config = dict(
    num_hidden_layers=10,
    hidden_size=224,
    num_attention_heads=4,
    num_key_value_heads=4,
    head_dim=64,
    intermediate_size=576,
    vocab_size=3671,
    hidden_act='swiglu',
    norm='rmsnorm',
    norm_place='out',
    norm_eps=1e-05,
    positions='rope',
    rope_theta=10000.0,
    rope_fraction=1.0,
    qk_norm=True,
    attn_scale=0.125,
    bias='none',
    tie_word_embeddings=False,
    parallel_block=False,
    init='uniform',
    init_std_qkv=0.0494,
    init_std_o=0.011,
    init_std_up=0.0494,
    init_std_down=0.011,
    optimizer='muon_variant',
    learning_rate=0.0165,
    lr_mult_down=1.5,
    beta1=0.93,
    lr_head=0.00804,
    warmup_steps=0,
    schedule='wsd',
    decay_fraction=0.396,
    decay_shape='linear',
    final_lr_fraction=0.1,
    batch_tokens=131072,
    max_seq_len=256,
    doc_mask=True,
    train_tokens=488800000,
    max_steps=3730,
    dataset='wikipedia_en',
)
Each number is 500 + 50 x the weight over its row's rms, rounded and kept within 0 to 999. Layers, rows and columns count from 0. Numbers have three digits each. The size before them is the row's rms in percent of the matrix's.

# layer 5 MLP up, 576x224, rms 0.188, rows 535-575, columns 0-111
102:528540548461538563546592485500486471516544420534394581525483512446447513417451486492528474523550564460445481459469514524542507481386550411458526525538501505524487489509587505566512420494469432521568444515533473542422522489565481521427551497557497494610489567570485440475515472518541547438571477488478514517436497564480529422365531567575
100:520460518545512483454427471570445525504534526511440451542438627480497519438562472501597465436408403492570504537516545373523485477478499502571566473507439429542440445484523614479519548474583552519492496534453522425471535519508494460403479451472576523514546455535598513545561576472511494478534494608460491526519523448584532503458637429497
108:461535527552490514574568575485465526496552562498502520547418549523482448430447455512528495500474525481490582574552526459498542490515450517616513532429606538559470414543532564609568451461516461578512574491502476424551508610512452612517514494461558454497555466495513542470512520422596471401578392513432445497585530471491526468410499427470
095:443525507492612636465540515415503537524456518566486495518515507491507599461479517511476490450503513472507554425395586427461636548475472557437498449498470479564473473429440453487529506499495507414500582454475434474499472510412514444521466483398519481483493374406559425547379528535496551486496479529538505499524438501550491509506557485485
099:513598513491476416550528577489412514517566500546445471553559520460491540552529451518441464521434546524477536493509534524534459444468548503494441483515505626524437501456547465465508597468540437500466524484409484524474478444381418471490539558387512549467507506560554491496561534464491545482604657508406508511483565588519462595583482388471
105:576530389555479450505500439509529564511479448527537458499441477498459409470504516521427482512457580545382591556492459463489484538464452575500474572568486371471596427505541457501523572498558483413497551517512559483461474431493412453461465504502542547518545539466510456482545481479416520459514391448508537487525516439461490467528435568487
104:537437466555447400512550592495528472472501486417383427496505484398457473480459529520552502581478545515444459429472504605555411567582519536461441573421506500460496556525525498543548596390533505517548497498451458518472606531508463357620473552496536542474453609540582490442476503578524463506490440506484478498434463532441536519454501525519
097:467501426426575500417528498482463473504445466535487537588511476478477446453470413518556503556563457590493420420548464487538624592532452529551503509446510452433521483542517527513434496469492507521542459429469509495477512480496507458538439518537561485535535520463432538375528504497491515512565467499587495499499514547437568554547422526384
100:479502406516540565493624562458436459489487393505421456419483525468480571637433484567522486472411579509486412557506539511500534396472491453531573519478505492493536428514496445614604443501535498435569491552482449481434506527484549551529414545432447526473527406567491452476566523463470560495461433485455523471450515465545560525516443446499
103:528484474517527546423515542455564468441541509526464472525503481547463459536422525534530494561649430485516427584532457547441469517496463481448513478462536557480418514527454483526508438513433504502489431466496535501435534518571520495498453479583502589558627533531471399534464553411575497518526509514608540483411499381493641466514529547539
103:540468514556564535534529548490514537511575513513478533431506527423434365573455613521486428504430544392436487477518436598551511521492473484478505422408484513455435503448484462453659456472492523480395449533473431530514523499577511536528506464521440544407472542475449645556498464545452481510447385537487450462437471519484567587495509498547
091:482492599678447525489518431428439513459489486533436487553500450501497513462471536459552464511480499487516459619539511500532455526573558558497414508587591451457484462537507450459558474462504467505521475513476576526490544554452476466516467498443514425376507442525557512558509489582459553368461463418482519500481523442487482473442609526481
101:480496479456459502476509566561499523495471535477566531511562460433478581491486533508489546482483535587469589528503507573476473517481468452483458502587502475497476574491383412520486415505504491423492446563527522490475519377596627407470447443492427500544598498533462490576535475501482484477490556579433543584514430506513497386502447443468
103:544523507497526490491432427389420544533499543533481473452450462471544423448390450424568547410499481569546467461535526514542489444543459479496534465458490475489519497518527471488625420497568443480554412520493490487508517412476565529515517485548449422552499496592551467432501511487533541474540548529564535482486487643488576469504441537526
096:549526440448448567465521540396484490513549468517516423496553519534390460518442513495579526374451569566552428494453456433515454529456397573474525499386447578498524566575565462495556546561504515485600395461502506447562448479535482532520507464522457507505521558535493506470390488452561519447443537428441585507483562535508553520535583470471
108:453576567430462428455540541463452577518457489460432520465507557462483472529502523491520587449517585491492528621452523467601490464523427574455472483547505443561498428503524492471559557472585432517521498550441437534522515484459548427555607483513498546494488520419458499491543472437406553433471472493475591399601540451475621495578458478506
100:363473452535572487562448488517543441387629529538561510548464568527474550531521565548538525515461492405470504483518601496497457584483387430415462590519470505463489429535511571495485432461414476458414479492412518539539508454573440444469520457503526457576471586448505547488446498426528514519553440540502663542399482547504507524511563491461
106:525544547573496588479465497428443428436504514489469453462541470477493469461390509419534456492486544396490451497498434562558482521457437549484465527499556443456539491550600442492589515517508510482551453537571526542479520588495478544517481529452487481480469549477504474479537538408485435507524491587502548449459464432541501451490609542577
095:516495552550538416511514581498490393495488565616481425487570501501527505575566444472604464547503489508560475535441499449471545502396445445422496493464438546512523502507530554550569526552490602510387546447517457464494517480514522494529398501552569498450543595405410551426553462471612502627534457487522460444541543521498519527455554557507
106:502477521532494441469506414602390408558429461501547447557474448474488517475421469587514534487472482519495528506394541517582519488450564484537570482414539496451424521499463560511550556480462523448534563530452594528490423467521521537500537539434469430414559487542486459446508517497516521471443478486573488602456523448425502453471559466528
101:565503510504488523491433575494480495518416573482507440594545527485508492488444484518438615488470393547604535463434434590463395509494472576461575494543575452547405547460528540564484492477471495387496504488462449566469505473434579542462543447449480630547474462495520470456474458556558455479519524504487447461568556570447523486481426507452
094:453455450535548536539456405412474496463507613424541519487497502433560528432444454533565416570470432484454481531466474447439499501414486511439598559549572482443569466526568562503508520608512471491443523497611562444513486481506498485665592443450589526485476447470496459421528533541446490638480553515476496510458576471503438487510590422454
109:491532599471483519519534451517572515469429519601556445518496479525479533586480460486567545504562543569552535453431470470576417502552552518519536460488402549508535472528554571514373471477499415501445460454505474511438409489540459502395535502479491453495448482530526465545562513533441553553467487559533588458487486592470536466512471501388
099:512561449513531419459490431506488364440527431465548481517549581521532507465527544491495487522463572483558493526512549516536527478532516514505534453489560484474481470507537437541534468491539555564458566525462466476441404554518595559531552540577581392472470573530546475455473571389560551640469470475454525543560584489488500473530500458533
091:498468516500471519494525562569520469484549503489446489521488591449475422526514494530551568498430590503537439518487552541504581512550411517453525568528568498507509511548632578452506489543504525577431492524368449499569654444504464536514387426540538526485522482404499444470502418477474506461415459506493553515486540555599551440547474466486
101:496485433435481501530471500538520462452509544463472555472561491397524496573515466555447542454474622487497545547490491522477464444498556541529548561421556515437504482462476510489473508505530443525552561530572491522560430513473479516586411408479459482471418487499496522500588533490425513497486427533492537412488463499503422490365551482568
100:509498545451476484493421488588547460503539544528496383558462536475458568497445426442509531393527513518461520536526453537514457471512486503464415514526492556433473511448477533471494497588588485539462493488506465505507482465494563550399541465547466616501512451511548562556474445439545482502493549391480484449544547427676382458467498490563
097:476535469463516444533538507489460495466456426494514543538508508465428527557518448520439444448541377504439460556369455604443550449522401492541544563515508532457484506474577400516467469625451489435569522443467564480542592559485479527481552559483553494391394460545481400447569480515504511507514420479509546560663511468548545556463476545506
102:472533538412379508494564571561474542568472505493524498578584473410486543565546443499498557549493528553492521504428465380526487620537596503415463545458509456518471575536501492630457457494416470382435518489495571505566451526531443425462442555476520478451608502511504528539509471493524416464554479460376560539525479491502534570549434434462
097:500537499555537577453474562510414520464552459424378518449500478420549419554539532591468531437497418575598440585530536460488450473514444526491529502548428450530492522454553488532484424414473454491572476454610518531503432456539504505408490559454512466494450506393533507504464535526493451566534460411550448513538469536486491496590496518440
096:464478518425475551501480556494525540546488524468413478528426495560438572636416502559492462464514562572533513545498521421554500427476398490506485505504434465447462498496441473452411503565503512496405455523509599568505531524326533518528518540524542549502494532519498486533493447544454454493522514417498494495435501513488561523452490462466
100:477409522513453543477490465543436514434454480454481523483541418503478442458431545400552591507580509530375507492590382466584485432534518471510536503460451490506510469547503500500629567623473517450469569511535542514479484401549524536532630469454570480518465514627423595558494486470484501430607571479524445475551562452486432445469502549498
099:474610502578554436491553571471498427445516498458564505475423568561511525499561449498571474583435509510457522562438442545452442509405499515504575458549527566499555471443448532410478493419504472493452474456505545548494425532526389502571443465413458457536507470531443507407464542524500522492532553543508492442480497548508468534416500600498
096:589573416404485424508524478511480511579473493535500486565511609496511396519455518505580555413485497534467460444474430466418565497450553639476491469495487542459510482466589500496552501563393515468380459545415462496468570530517462472554507437476534476503561549479428588514434538485477504462440482400470508469532507543575455521501554624419
102:608422480601538581439526557424525493444489503591598533510489473520525464483506529447527451501535413561445511538502493433508529552536529484500519503533578550500498549433459551487508555439418453507458498542420492479576497544477489514430529442500557518521563447505544553541480496434421510523522592551529509509448395440523459519487500545478
101:553531537426444484480567544423508444453438467539530422517550575552506457452533511520478545516508565513496573500506507511496387506559419432496471515616498586526487463496486546540383515498450477606513549467459481495522543528528428447506470524454511466462430472535544483591557448468462527532404441554453530476530520453540457574546495435521
095:510471475561492497524503416452555352434474467484467449526437497494468467417570542580640470479524531430464417470484525551462524444480477532506447497583455518454527444474503547571460509482449529573570508513538526538517501443557433380528441490426415464477545530447397526507471504490430483441473481472452399512483557480536520441495527484526
101:462539588523413499537547562494410517420511501528471552392538597508530501439516549567511387516539479544422497467463558519590600573500509493444450360465461501473527553507506504574500531463549515518500483507508517565485544421482442481468415449473567472521539533446504526497493559500558487492521515530414436519461507483424524490425440459488
093:624469438484484452532491453453475459541497439542431436559488582541443468506443476550492527375471600482512519439377480574462402449485481454408468534518505368459456436486509526509618503478467508487543491448558476488505570567476545502476492463516527474542508458511548489455515572437434401585507404588468448563501541548421503493534501495550
101:552587505476644521459465510591457565563566479502522464536466453455459455503530524438529409558482445533457454498496519506469510503556597437523462552500486488561576558519455466506560471571470476550573510457541411504425502547538634466548517478645456549531557482442621419404457485441584511538424518430450496477522525405504509371452482428502
096:518432489535532447448536463485492502491521578502555366508460563461512509498509517497483474554540534445441507520525528462523472562386586529520449561464460565456518492498576496496518495554478656487444499471485498622445515524524513562472508607460484411484427556470526527536487530433473544474562534365491424511483546519457557622501427488537
# layer 5 MLP down (transposed), 576x224, rms 0.165, rows 535-575, columns 0-111
100:537490462497519504451499523458544428501537584426581464508545460486419457483536486475461552468433462453501490507552508453538457536540546572600430593544454495492455553502425461485416505504545575567501501459450489496468525514509586471537401541405482513488525447526473421489553490424494477523529479466536427518581548317405553462585469453499
098:537569548434492546445506472353552507532557435476475509451531416479528471549445507540428527483507514456491507413466579612451513494552485520413461514593519620438469477470521399510542454501516444446555484464504460526499381451541549447544522462497534478515461545563456566433517434504440511548506505484527505524472526471470564493462415552461
097:487462536519528470498482488457508466499566443489577575477544462487575424441511528527447457542482502486572504599476481509525522439489505571539541469505542446497509543528554500431415514563502569545526399424441504446521510480523496430529550455485454491447548522523566449504443488506389553554484586467584518435521461468496508554493537504495
096:486454529491464400436553469463523484330592596504547525485550513503525457502519503468525570516508511511459496474487513482557552537573502445560562488451562546476499544486416549480543453443500498520479490504445497470492509497583490525415491524593541527430586611520475513393589492454522506536535514534518588492433509420416508514619406400544
101:605432498417427482540536440477479517478442606493521515432479475529476473535432452558414542486532451517514426498554391590394520450557485453533545505595528387539477463510581559499479533533593487480514474436533464616443545594506530470491461511480460495463557510498448459471555412508477522462486473589455532535463520453594574594576492442511
093:558512575422522585463593562500501453404518494499457475484436535507455589485481480534558497444452419447425479412512471508513529494478492462470503515482487522560466565529428540584607476482529471486565482448500484465550546470554491420429479532494545523544514444531433555453493481460464503477520525541448431637580564557454539518490518462493
098:441513545489529524475474535579446444406547492537507466518466513438478502475557468431475411490458484507529543575492441421464555483476531500594490494521533423526535413498485492441470496489479461509455439527473353543612385455464476573401487515508418456433493549515414468499462453481575568517502477508498544528483491503544545470474506488473
103:598546529450499442588502408496503521426463448553504332469450486595418527460450503532486534540536466475517495447417508459507544607524451593493505449516558491520480498507473527466547544520529501389506454521509466534498504512541503525474486468562502496551485508542419470592436422609522496431457424427379588464436457535536554526482553466519
103:483510476468416451495533446560461435486472515511514503619526529509515492439562512411532561490499501494480556476405469500442477494553481546511475483543546538567473520440580528408498577473553488502430518559489584542491598489558411357471475511506546510536483621623577530511580481520456483457531559469501550470527520530483460465487459363495
100:441511428514532519521507467601468519468501646423482489465515470546463554460506509482530501456409580532479510393476564398513408540451461417454503453520457502450527500530512619489488610452537461522487519477558443527419498487431550440510592579460513601429427429456526589433553531542478572448546493517553429504552515578516399530525544443538
108:525495519597509469494569430519509422502587548481443446446491445606484597486444469480441483504583502502577559470581471465458496552426524444490510510500528524472487433476498515470402550558470519607586506422555486507500467441504578474529468538414493583434472467504514489542492487496498486477489474487538501605570554606507514489537602497528
092:513522409356594512471434471510485547499394495429490484480548537536472379491441528570393515611447481567388514474422572437515487501489459502494552535393557581548496433508515526498529561483506503535493558536526501558497429487492521498409539469486530541480536538540397538434507458492502437592583586485499530468521482579525521543442420552420
103:517517496471465478471497457528530414419571495500362488389407550547445467537489463486431471528529480435591454508413577494479570369528470557497501482407516549522517466461472606545474456451545467571485580527443515585468393539481542551530531469468495549467509412439511463491460474501493437525496529493560406482486535488566447462449453476543
100:445430449538499504491605551497569424503528486538507533630495477416401552543513512575472454532542399436537525446508471552498576460531404482495607580468507515458456447458466498521517555500481521533615474530457444530493516461498515491590566499496577476466595436461535455518541504545459561562598623536468541606494674509484443435542554502582
100:514508598499474445482479529549499568602516450448392577556482468433552524518551556512553493385503528505490515486492439473521427479539521602532467465596490498441463435455502564577447530539550598567525536566455457511472496494452430448461448490499560556558521535507489548581614521577443461532553438577541458606501514425464496461497450559445
110:524575484494485477562431491519456522557482538538499477492529515560471477553487501476474391509473551521474377515472512499547426491542482564548593515561525585495463525577555488576441420422500402467462493530538494445555422416454504565454489501422567554611535462560438439498461493491556401462508537484528543568451500486469515516528594482468
094:595473539491461444442541446492503480522428480550503528492515453471554379434457443467524481488464553508543445510592507516465533410538561581663521460509501467488491489429448356582532594492583419510466488509513417428500570473509506512437469544520522521464456460530461494508639538582424500475357463491519465461510468461505536444530425487447
106:484456541474480441592443486634539532449505466467513427525599607517595510488549427488422487553568499534470537500564459528433430527512523509474402470490545385536542537454584532518463526467489508542451591441524424562471520520454499465486506517493601481401405466532461471412468517496531515591489504540515462596566606576460485493519460525517
094:564552443424559470618573422475516464554423453531527563474442489564425446445496472578556531522553478456520524499563528599416401434527479515429458455484506524465504546552600487373506502447509552500560562540504623527425477538437481537525564554450411503504452463549470496526526565455561487407481479504451590473397518451557485488496454442471
105:528454490484528477554482524535451640547527499545410445549475483507421542443520533476529420476409379509509422521451462439547454492459407500547505548513409576423482492552574433488512437586518472579420445382449492446393540565455524531486471484505508520520517452570542513484449534594525478439514504503549375513454530525529471485419499513509
102:372471536566529455435570548438560513476511427552482556466514468497492479585605487510532351530505494471447486524533502403534489508495477445489401526414512519411485417476420447492537499504634502557537460509519461510593559509476501555463477560614477401549490557496482503482486562547504554442551416551492489529540488537449549463522577409472
095:391514473468407453492446462498426485433470581569508433563493575482400504565486570509508521452520497496461416442559585512524464478442492502537577525428453486439481444408593520477499462486476539441504514493469558515472562559510476608490451484480581542525564566539500607496565543521474443466391542462496569467525511435451534533542522489472
105:518530576479577441549526507572479502551506502395424518528479450526459514530498468487521472432506489526468607372468526453481462494521449476498473458469430457555485473496464480425573442575478471451526498477481551464507476566384479375419533585500441493543546462475416527511509493491465483415515549479452495502428575499519419527505457448509
101:516519548480515589485481450475537521507537496526409479501399581471539541544470491525428499464532467477394491515521449542446542522551499583510461478471486525521511495550496566527458486581490513500477449586544491547534498537492475483479478559531533480501561449507468424525481437507584443501488462561472592568419444599427549511511452413535
095:538529506427548515497485443438482506490512490558504486551488452442484570459471551444545524593565505453483474448538454474512382475507615527441486480522401533499516570531502464592453503526538372538534432436523547576419470490528542401506507508539462463474439465526467482564533480524532524541585473434502488402591459492487478570553478541532
099:424450483492515564496379486538610457439528509497469489575440485444580542458485517535575452479549492465443511442511462460397548517467444518459463493570412463471464537581534579533492485376464547429507527569506512458416571508563564446440548586487533383520480491416492547481384480447468437370578487486542507525491476470474495543594541501532
104:514466460448491537586530480495510571502434459499583550433551529386467436510523513511500474566553510597527557466485490428496581526487454513457471583438523445570470554489534496518539521508474584386543401559450438541539414497542446534565419529420488505519506515476483453447509505547484507541570431491583519510377462552396566524491520458375
097:500447561534444521459436482473510556521442573430461378535540545495503483406559565494469422510440570483543559470640556458486489385435526534474515539485502449530586518533509570549573479440481483545440574575454484575552551502550485498548468466491488387549532564544511544482490437458482557526481490458436483496465530528495508510607513530476
103:501542439504533457506490440548530465458578481504425458498441555503417481422549535521448571411509542441484547576544593526499501493381511573491461498541469582502498524429513430455479497511484487502520407531392531492546512356464479521522469551512465527510549443422517401446524493475490508505560481508587474437547566547495425511476564461517
096:462461539401482500417494468568559542510466465556505488484551526511475501531493515504488551575506434408435551455474478612522507465447491473440515556485530522545421464474499508341477569495455534575390563607499561448437525496515580493517454460521487529552424503509481474479458463494556527493487521596514468423526548500525539452419491468469
094:487528502405517460475458420420572441488434475529507499516587427456515482427536477517583457474401524516502445567562595566415557456524494564508521430495589538547537500491539464598579475533561503440607446509495454459511528448511458454424484471515483480523564432499541430534415495528558592492501478504515507390524561520463383453469553546499
102:447553459478498516531536497491509444521457466454465468512430537528471453520534556489464478463464474505524608510474429520500465545441491517494511470520567524471530501408597392578389441399517452443527441520508504459512599478424467470504481423499475523523491385472554511555540441482604426585435463431430461478551488411544466494476463516590
099:578599444595486555441490533568411439502511517503414528539451499549467553571454527529498453505510440579586511521455497327542515530528483401551504516516448566479497531517469479510487488526521557484532549484548452463464543445560500448545478549510477550462517453485517480451596480441499576529497541557477470508521566393435464573520520464582
094:489394520519452442489540549499439503475512431492509509493490503491460523555506567518455453467407490522549539542568565473555407584522503479544619490568450565644573434508543441593618468520471549554559495564529447527438419454589503599430486420441547491537483554482470469439474474473500447536522467456515504545456488562382482586491498431452
100:432596535467496432471506496565409552494411451475509567478507504442503534509462474515535520444469370507487465504492563560511467491444512540448585479537520420482510507603419475581523507470476501604531463521516463513393480502492493507513617562448463483519478541482454470527524491508408487401491472517589511506498520551451480515559498482605
100:473592482536519518492555605590496548409561517475469573464518520485519530502596551455529491504612512542429411447408489528489573492432582521552543479449466424470514501512590504463493493445500520440479462542476501444514487526438516488475533420529463513547547500484451533461403522539476465566551468465520545488488478582518501439447544559587
100:503513546479497510461539373505488539505366594479429531558495423438467546394549469476466512549493502495515543458560525467551470427478446498547503478578490547605510408554520397525432484548387462487516505457492416518555445475544562502476496593411530449553523459507509443492502444473509413484509497589445549630516526566448507591485431497521
101:552599482510440547569547585577459460485561520379540527576433520526484557516497501464491514543567597449411398443491577503427532462455434382549479524476517433498480479491414435439459378514429469553605432551451471436513470526498450351495481497476514530437476476481512488465524536540448502538451532494462480551561548532539499483467581550405
093:471399506484595522524503569489482606500495439498521487438404360489567471506554490492520446567513435502482449485560502477474583444585558477518502477430595592528545409509449424452374462552471421444471483550472554543447539524529525509519413568486495434468537461563520517480492437517505513482487532514486591459483454546542447562488469518351
100:453590507496426531645495460459600437576408490428462463468565414543542528441466482524454548471536497492503548452487388517604470497546508489475463498455473490521549539478576530517499422476421530460472504565480537441495503395529485464472491565539512490574437527502443512505551539544519479494501493539562566538451498584494427500499477577452
099:484538594483460449489492514538536560480520441491361525409419478471473493487509608499464500516449402511557508513577543452465491503608519589543523467511492540513436489533533490454469551531462493529590543562432412479626586469510474410459484463523477580463525389491443407463414483489483534513451452500509457533479470420469546563582551545434
# layer 5 MLP gate, 576x224, rms 0.181, rows 536-575, columns 0-111
098:534557556430501451451521508499509629460481492552512461431530527460432447503468488488468429489477466449476520577452520540532489493521519502541480549476576491480414496541543477557530474585510465500501506523486524490481482443591497547367593439531417434495470495544408465468516616616435501442560565443533400466482590483440497518442591436514
105:512448509509557504512568492545580472506496495508461455465600449544557470475507462506548504504529509461483451496404496446475540496510499551479431481523467404524585565479480520366532520600464577494513425554555426542456436389546499475528570517558499477526455547525560483443414427499372512694535501550505504511502509511490517521550514570521
095:532560411373481454518611458590461512441474503510505520502598464479547472450522387533541559504474516464515538493470430479567465554444553564511473509478545470524513489515512440418409548535526516507404443475639544484431447537509413452558505506610513482516418478580445596538526489423515455470490551542427554514555497420549500498534463454548
099:523551493510411465508547471536452447496474568493528503458506569412559508456501592543519480545480529503612485468560525439474506430462565423526480490527513463475507541399525519452570475513498496508525513460547457480476597433511527402448508477463518455478537488482534582575518589424459465473583569459474487579587507425573521551536478491463
103:608439479527460495426516518409430451545464541485527564458498507538475494445540550548531526518420487517461480408459490519457501445523544587522486420482507572432473531480518534522517528536471501326491481524416456477482363522549555421451473523450479507503516473453503359394517423556490498534548546490438479410484454532465488462573477512439
104:547469606480477510553491407406565476563500533457397483471496544546453472534505436426484552529523437449573544539529522467492555578433427494560475457565551478445487489462536521491511475528567433445581462501505535434567548545504573524405535517453508479562524413479521423540500499533445512513499565590494481403580494496509450643531486588438
104:505500571537491545521574454463501530423495514509501642382534501504572524590595488418555443540546552530451428506483555502477588449426546587533575441505554420450567514475407474430508528524545473500617509522473496505489529501349484524547503572455455433464452475471505475575585520542536500500487612469536466518553415509495474448543504464556
098:481414466353492525545612514471481494548425478473499514548557524513446518460558447556461525440388583577510360437445463466518453420509510481458553528493542514525552531597420444521428578517524498491559486503512468460572438462458497512460531498495459493519556543447523439454561465519440471638470464418435491538547589497515578465450425505534
096:425531492495428525478359527529519440504457470461460448560487596451497562539555551566471561516464453538484615553483538502521562490453503532485499452526498527448529600497486491521531435485494491439505407367466562493456468439495604513464503367498549477508400509502527520479491467538509527545461451521473515507476555520504459512563470482509
105:462538535558589579491511566449545488489604461500507478452368550460458446479568542483456410555477471415436558504522497551465583573505441482564496438328524484499521460487518550539618522631545561459486428483497541481514484476494447526463545476475499511530451544507462535515545526512467415556462433510596505466556618413522565552526584534485
093:550506474530456615474555471500571498580516541451497445358455530418459454528470459529483546484460424523561603449581473533551570479534523470442564501503449585556531493490490488455439583541548496510537422449468503448514441499495525497569480485542446556518440437448520390532497515401518470554555530598430520470523499467459488425516562463582
101:562474447529522550499462452536391548521468455446419504550425445391469514488563448520461563460526512461498459505507403527535518482473465529494487487520515490416507563495476487466601473473527500557484569503469641505533501483498553411471426492418465535455516389510433535490388502506627493529518520528606402499560514455562466480525612479595
104:515483557516552499428633482486525573505422515497583500510503476511542508459525506532544536458505505482515334434501521501575511465550476484479469453519476453475442527499443478479472525523511558479495476531455555498403599416494472499508515454450479483553444480591506449518510456460560540526518476600456584486438546494509535525437558358540
098:465451510474522461511572461487482544474477526492535497490514576494553545486533544469560523396407491525523451479518526572549445493489618465525650463491513506498540480520531499472531406498474495419556548469466450459440468569545517549557504552561481471542575467532402491579447515499545469540388567441522480552426468466500481504479441443490
103:589502487556475438536587533456527468472471539599442441489459520567465510522457572513659485482458535453564415516498459464527493427487472588570524498516512500476436582506551563556522539500524513493600377469540464483550460451412508611516542521443455525651557578579470486501495520463582536506445532489515537578423534524527498493539557534580
102:423516560428516567549515538472603480524455480516470458480500448505500452505540492561442492557497497491553546486506402459511601461465560549592453548490432427552590417445538495572510522461546474470485479480493450517577500588504460465463518480537556589471619367536496432538569454514351423519510549553442472435554487539469449446559516486607
102:441528531502539478514380529475480511466553422465409534509407594526492475524541447556467424553515571401544475509450505494438525534555563542514460525502594567576453388549510609501528510458519519548493473507459459477449586569482534366543451541441584514517421446503482465463523389502499471551473534592534488508548583418587401404542477558555
094:542491521506490480521538464446465517540418538506518566478447410577516450462558504494466530597501439469538521534533500509559542470512452451517602554508433465415512612450498517463547462494504559464500453479508440623521562437473443574550532381544555440466480506547419445499464472458569609556432620544505581454486509531499435434404591475448
100:590460532519482559465483529515508493399550486436583466492578535556525485511542479565493460480371500505550456488435527517599568481490549490468498548580438516412554473546462571565470495507507393422429451462527468500535504571440497488526432369512574504532573564484579519434496528573519461478482483464540507564544480440539479468577519497398
103:495515550498532482426525414492431415555492485462538409453428568428483467465464469488506558561501486613544543530484388570454462476474428425464471456545460462464455552585568484462511492426390532470480466499555455487383411565484485465521516484471479584438506449513616448499487512563562426461426527591489443485443455491508418475548393534425
097:517458482440498488497438385581527529432558527532468506631564448548453484507535449516442464573631464483502534416459431515421396509467476576516489459459439492426481368453548507438575475584436496495442539585440564452389483540465432558579522521496494600452529493469512484464585552516522458521542530500443504486478562550479433499558614510460
108:526478480536480483440468493480452610556569551417416542459518567476572484447475471454631408522448515561396501522500623478522563381382482492434473466520632468503553492450462446499559512468447561529521579551483557534575538434543549503572522428434493515415477502493527525415430550511542531512517673454537498505457551485577488488510521489523
101:554519491561489500460411541441530547421498461546519472436502536515553532530564513427481553432599518476579520496497536457426534416525445486474545554549528469495565531470567510497517530505553515422473553450472479488581432484343436518502541532539556475470501524527488493466511562508522503608423499500545538527456582536514513488535410418535
092:511486489452428533430488537558555548444432516466471488385469389495571452552597554538461485555540504508432546488520488478444444505472614527436477437624423490456503557442427434434454523552512484551553523486483468437576489558455524526603532534476514526448463438612510438466608551483506525565551495504477445453454470445406499457448482482481
107:382484515494495531494553520532490548437537511472427455474583478473527437484499577583617479448530477535527427479497452440453511411524543487535550445489592545504455438586399545492453487588511477614501471524485522548468479578481503458489508607411518556451498486510583406454455516473465573393578529547518526412530471471531448497506485485406
104:475434521515490587554562493572457490485471483488483485445454559500494490532481475469464501500547520587519500416464450381492478547488520520492576452458475578580484541527528488525543635534446468505551381495420489529563403537503531455579605561477574538537478393493502515462465511522543439486584470476506536436530515528565526451597611436484
098:466604585445564469506524466473551514597484559486451422520604590489442500517483549598555463512495566498535519453623499455581522422455523561463546543524490477612512447471491561498496465503589422513466507549511383503480549447562483507622425416479478480512455518463540499512521408461533478497579555517513451527496479561542447433491489469463
102:543500452475558465574415554493438444511434464473538545433486541481519531395446511533454522483375547592478530459556373554468483558481389397533480587549504484490506503508493517436556506449510529506497537452453504530511540496461634478571522471495455413464543458525458528478537452400448505485584565481470446425465475521525486427516513486460
099:447453536594605524558558590492489516430618486522538493570502462474610488451472474463497549506489461577586520519558444540488451455401516625530620494497514475528478553524422472497588467465504393475524438512471521440511539546448496495450526442451485547393490424474490488486452537379400445535465534404512511609473491442489475477508402467486
099:522475476519542506506436539541565405522553452489625512476525537417484526441565518528424454530543560588533453483398447482573563502556586521457586453458575514484531560531499604419544416426472548513541528508474536449505459526446560522431449537538454478525462476514619523511428565481571492568465505518484465605442497491568501457485478379506
103:450485460473460592590373515427510463450404543486457463505477405612522491487456461464548500542534507476490591555497469573548496559439448618439520500504470532400527369427559375424451561467578520436499515540537531558493506510492551513468474495457476577535503486517502461492575509540437528498460476513505461486528555468550550543488484508496
103:498504488515527552532411402656550482538436448484538545527468502606457534455515490486434493493467496458551408519525602427527542528500396507582529558509473454523398564488530507496558515544560451454483595496473539503450509465497540430539498491554474544389535477564484445503480506440484509552474552512462496464565525445494493502483526627441
096:553469521522471530569419482548526445499516526492473453478420496424498577534540426534549396563458483502526479523563523451480411464532510499461602453537510522464507512557551483520449560499549457486476528597516406579582407481547429484518519620546490491482511411491473507456558508616500494567427496541397487516470554411459467509551485423491
106:527546536481488503506456480508520462520479496486404457502446511414490492564382524477552459516458563516499491466504441505438483603481564392593443439487531555585517542427505413459586502503493486432432497478430447413536476493471530483427549494467469536528498462457567609598493515548424537540550476456493460501494550570429476438479477551422
099:550413506487428515596557364377499470459423509522487533393492574540488507532400532479495527477443462420498510477489532438539545534559382541408540577491510568561557476492429463618483546430475500567557498532518533550510480507491514488573521497492472474485554477554574486462497457566560467562510486526498426545517502454444575609493503470500
104:516493518520521494488543560531441461503668445620416472406535588466508525523483502578545509602556481528434533542483550457456463456532482531518454472418490503518525498394389500499538522460449574558506570501445474517519370477469524520545490558493446491384489480536483464556499529548496531482551528503531511405412591423493521562518567496557
099:545498529562540451432499429504398476491476575385441577552530423507449531413521502562469481501588541476541519438552581443494533558461530484444512476537446428493493553473492439527503532484509430545520526487433446465524493423406410480485467490562544471493431493479542492474544468543447540579523461461453483537460512521471621449513528498516
088:433476538556465498583489470485485515510610580461467526486497497496458476486455479461539555556502533495512532474573495506538518607517558521527480515575528489450463556515381491523466504455508533477454488448561440495520488402541437490499518503526490471447440555543431545518435553312581583483545526523458353442481456454392513424463486440541
100:523619468456577535459445428464536622539541559488494470514521584463534536535429467478432572522473489457521521458531479525493516565439573575506390519443399477511537467548478519473547466538499491472545477478458508446456470438550520509527563500511571441484474566456459550490468419387409570548463514484614584478448556414468514481477573462467
101:519540550461567542568521522496471571422481426510459435496550526523455530535374499630438502554415406428568508489505483414511529543553564634439573457509492532597454516551504483439471393478509477465488457500476490439496580526513504506519499489462502482485510531487510527400408539557483489591521549482560473518498515425548502439498586561519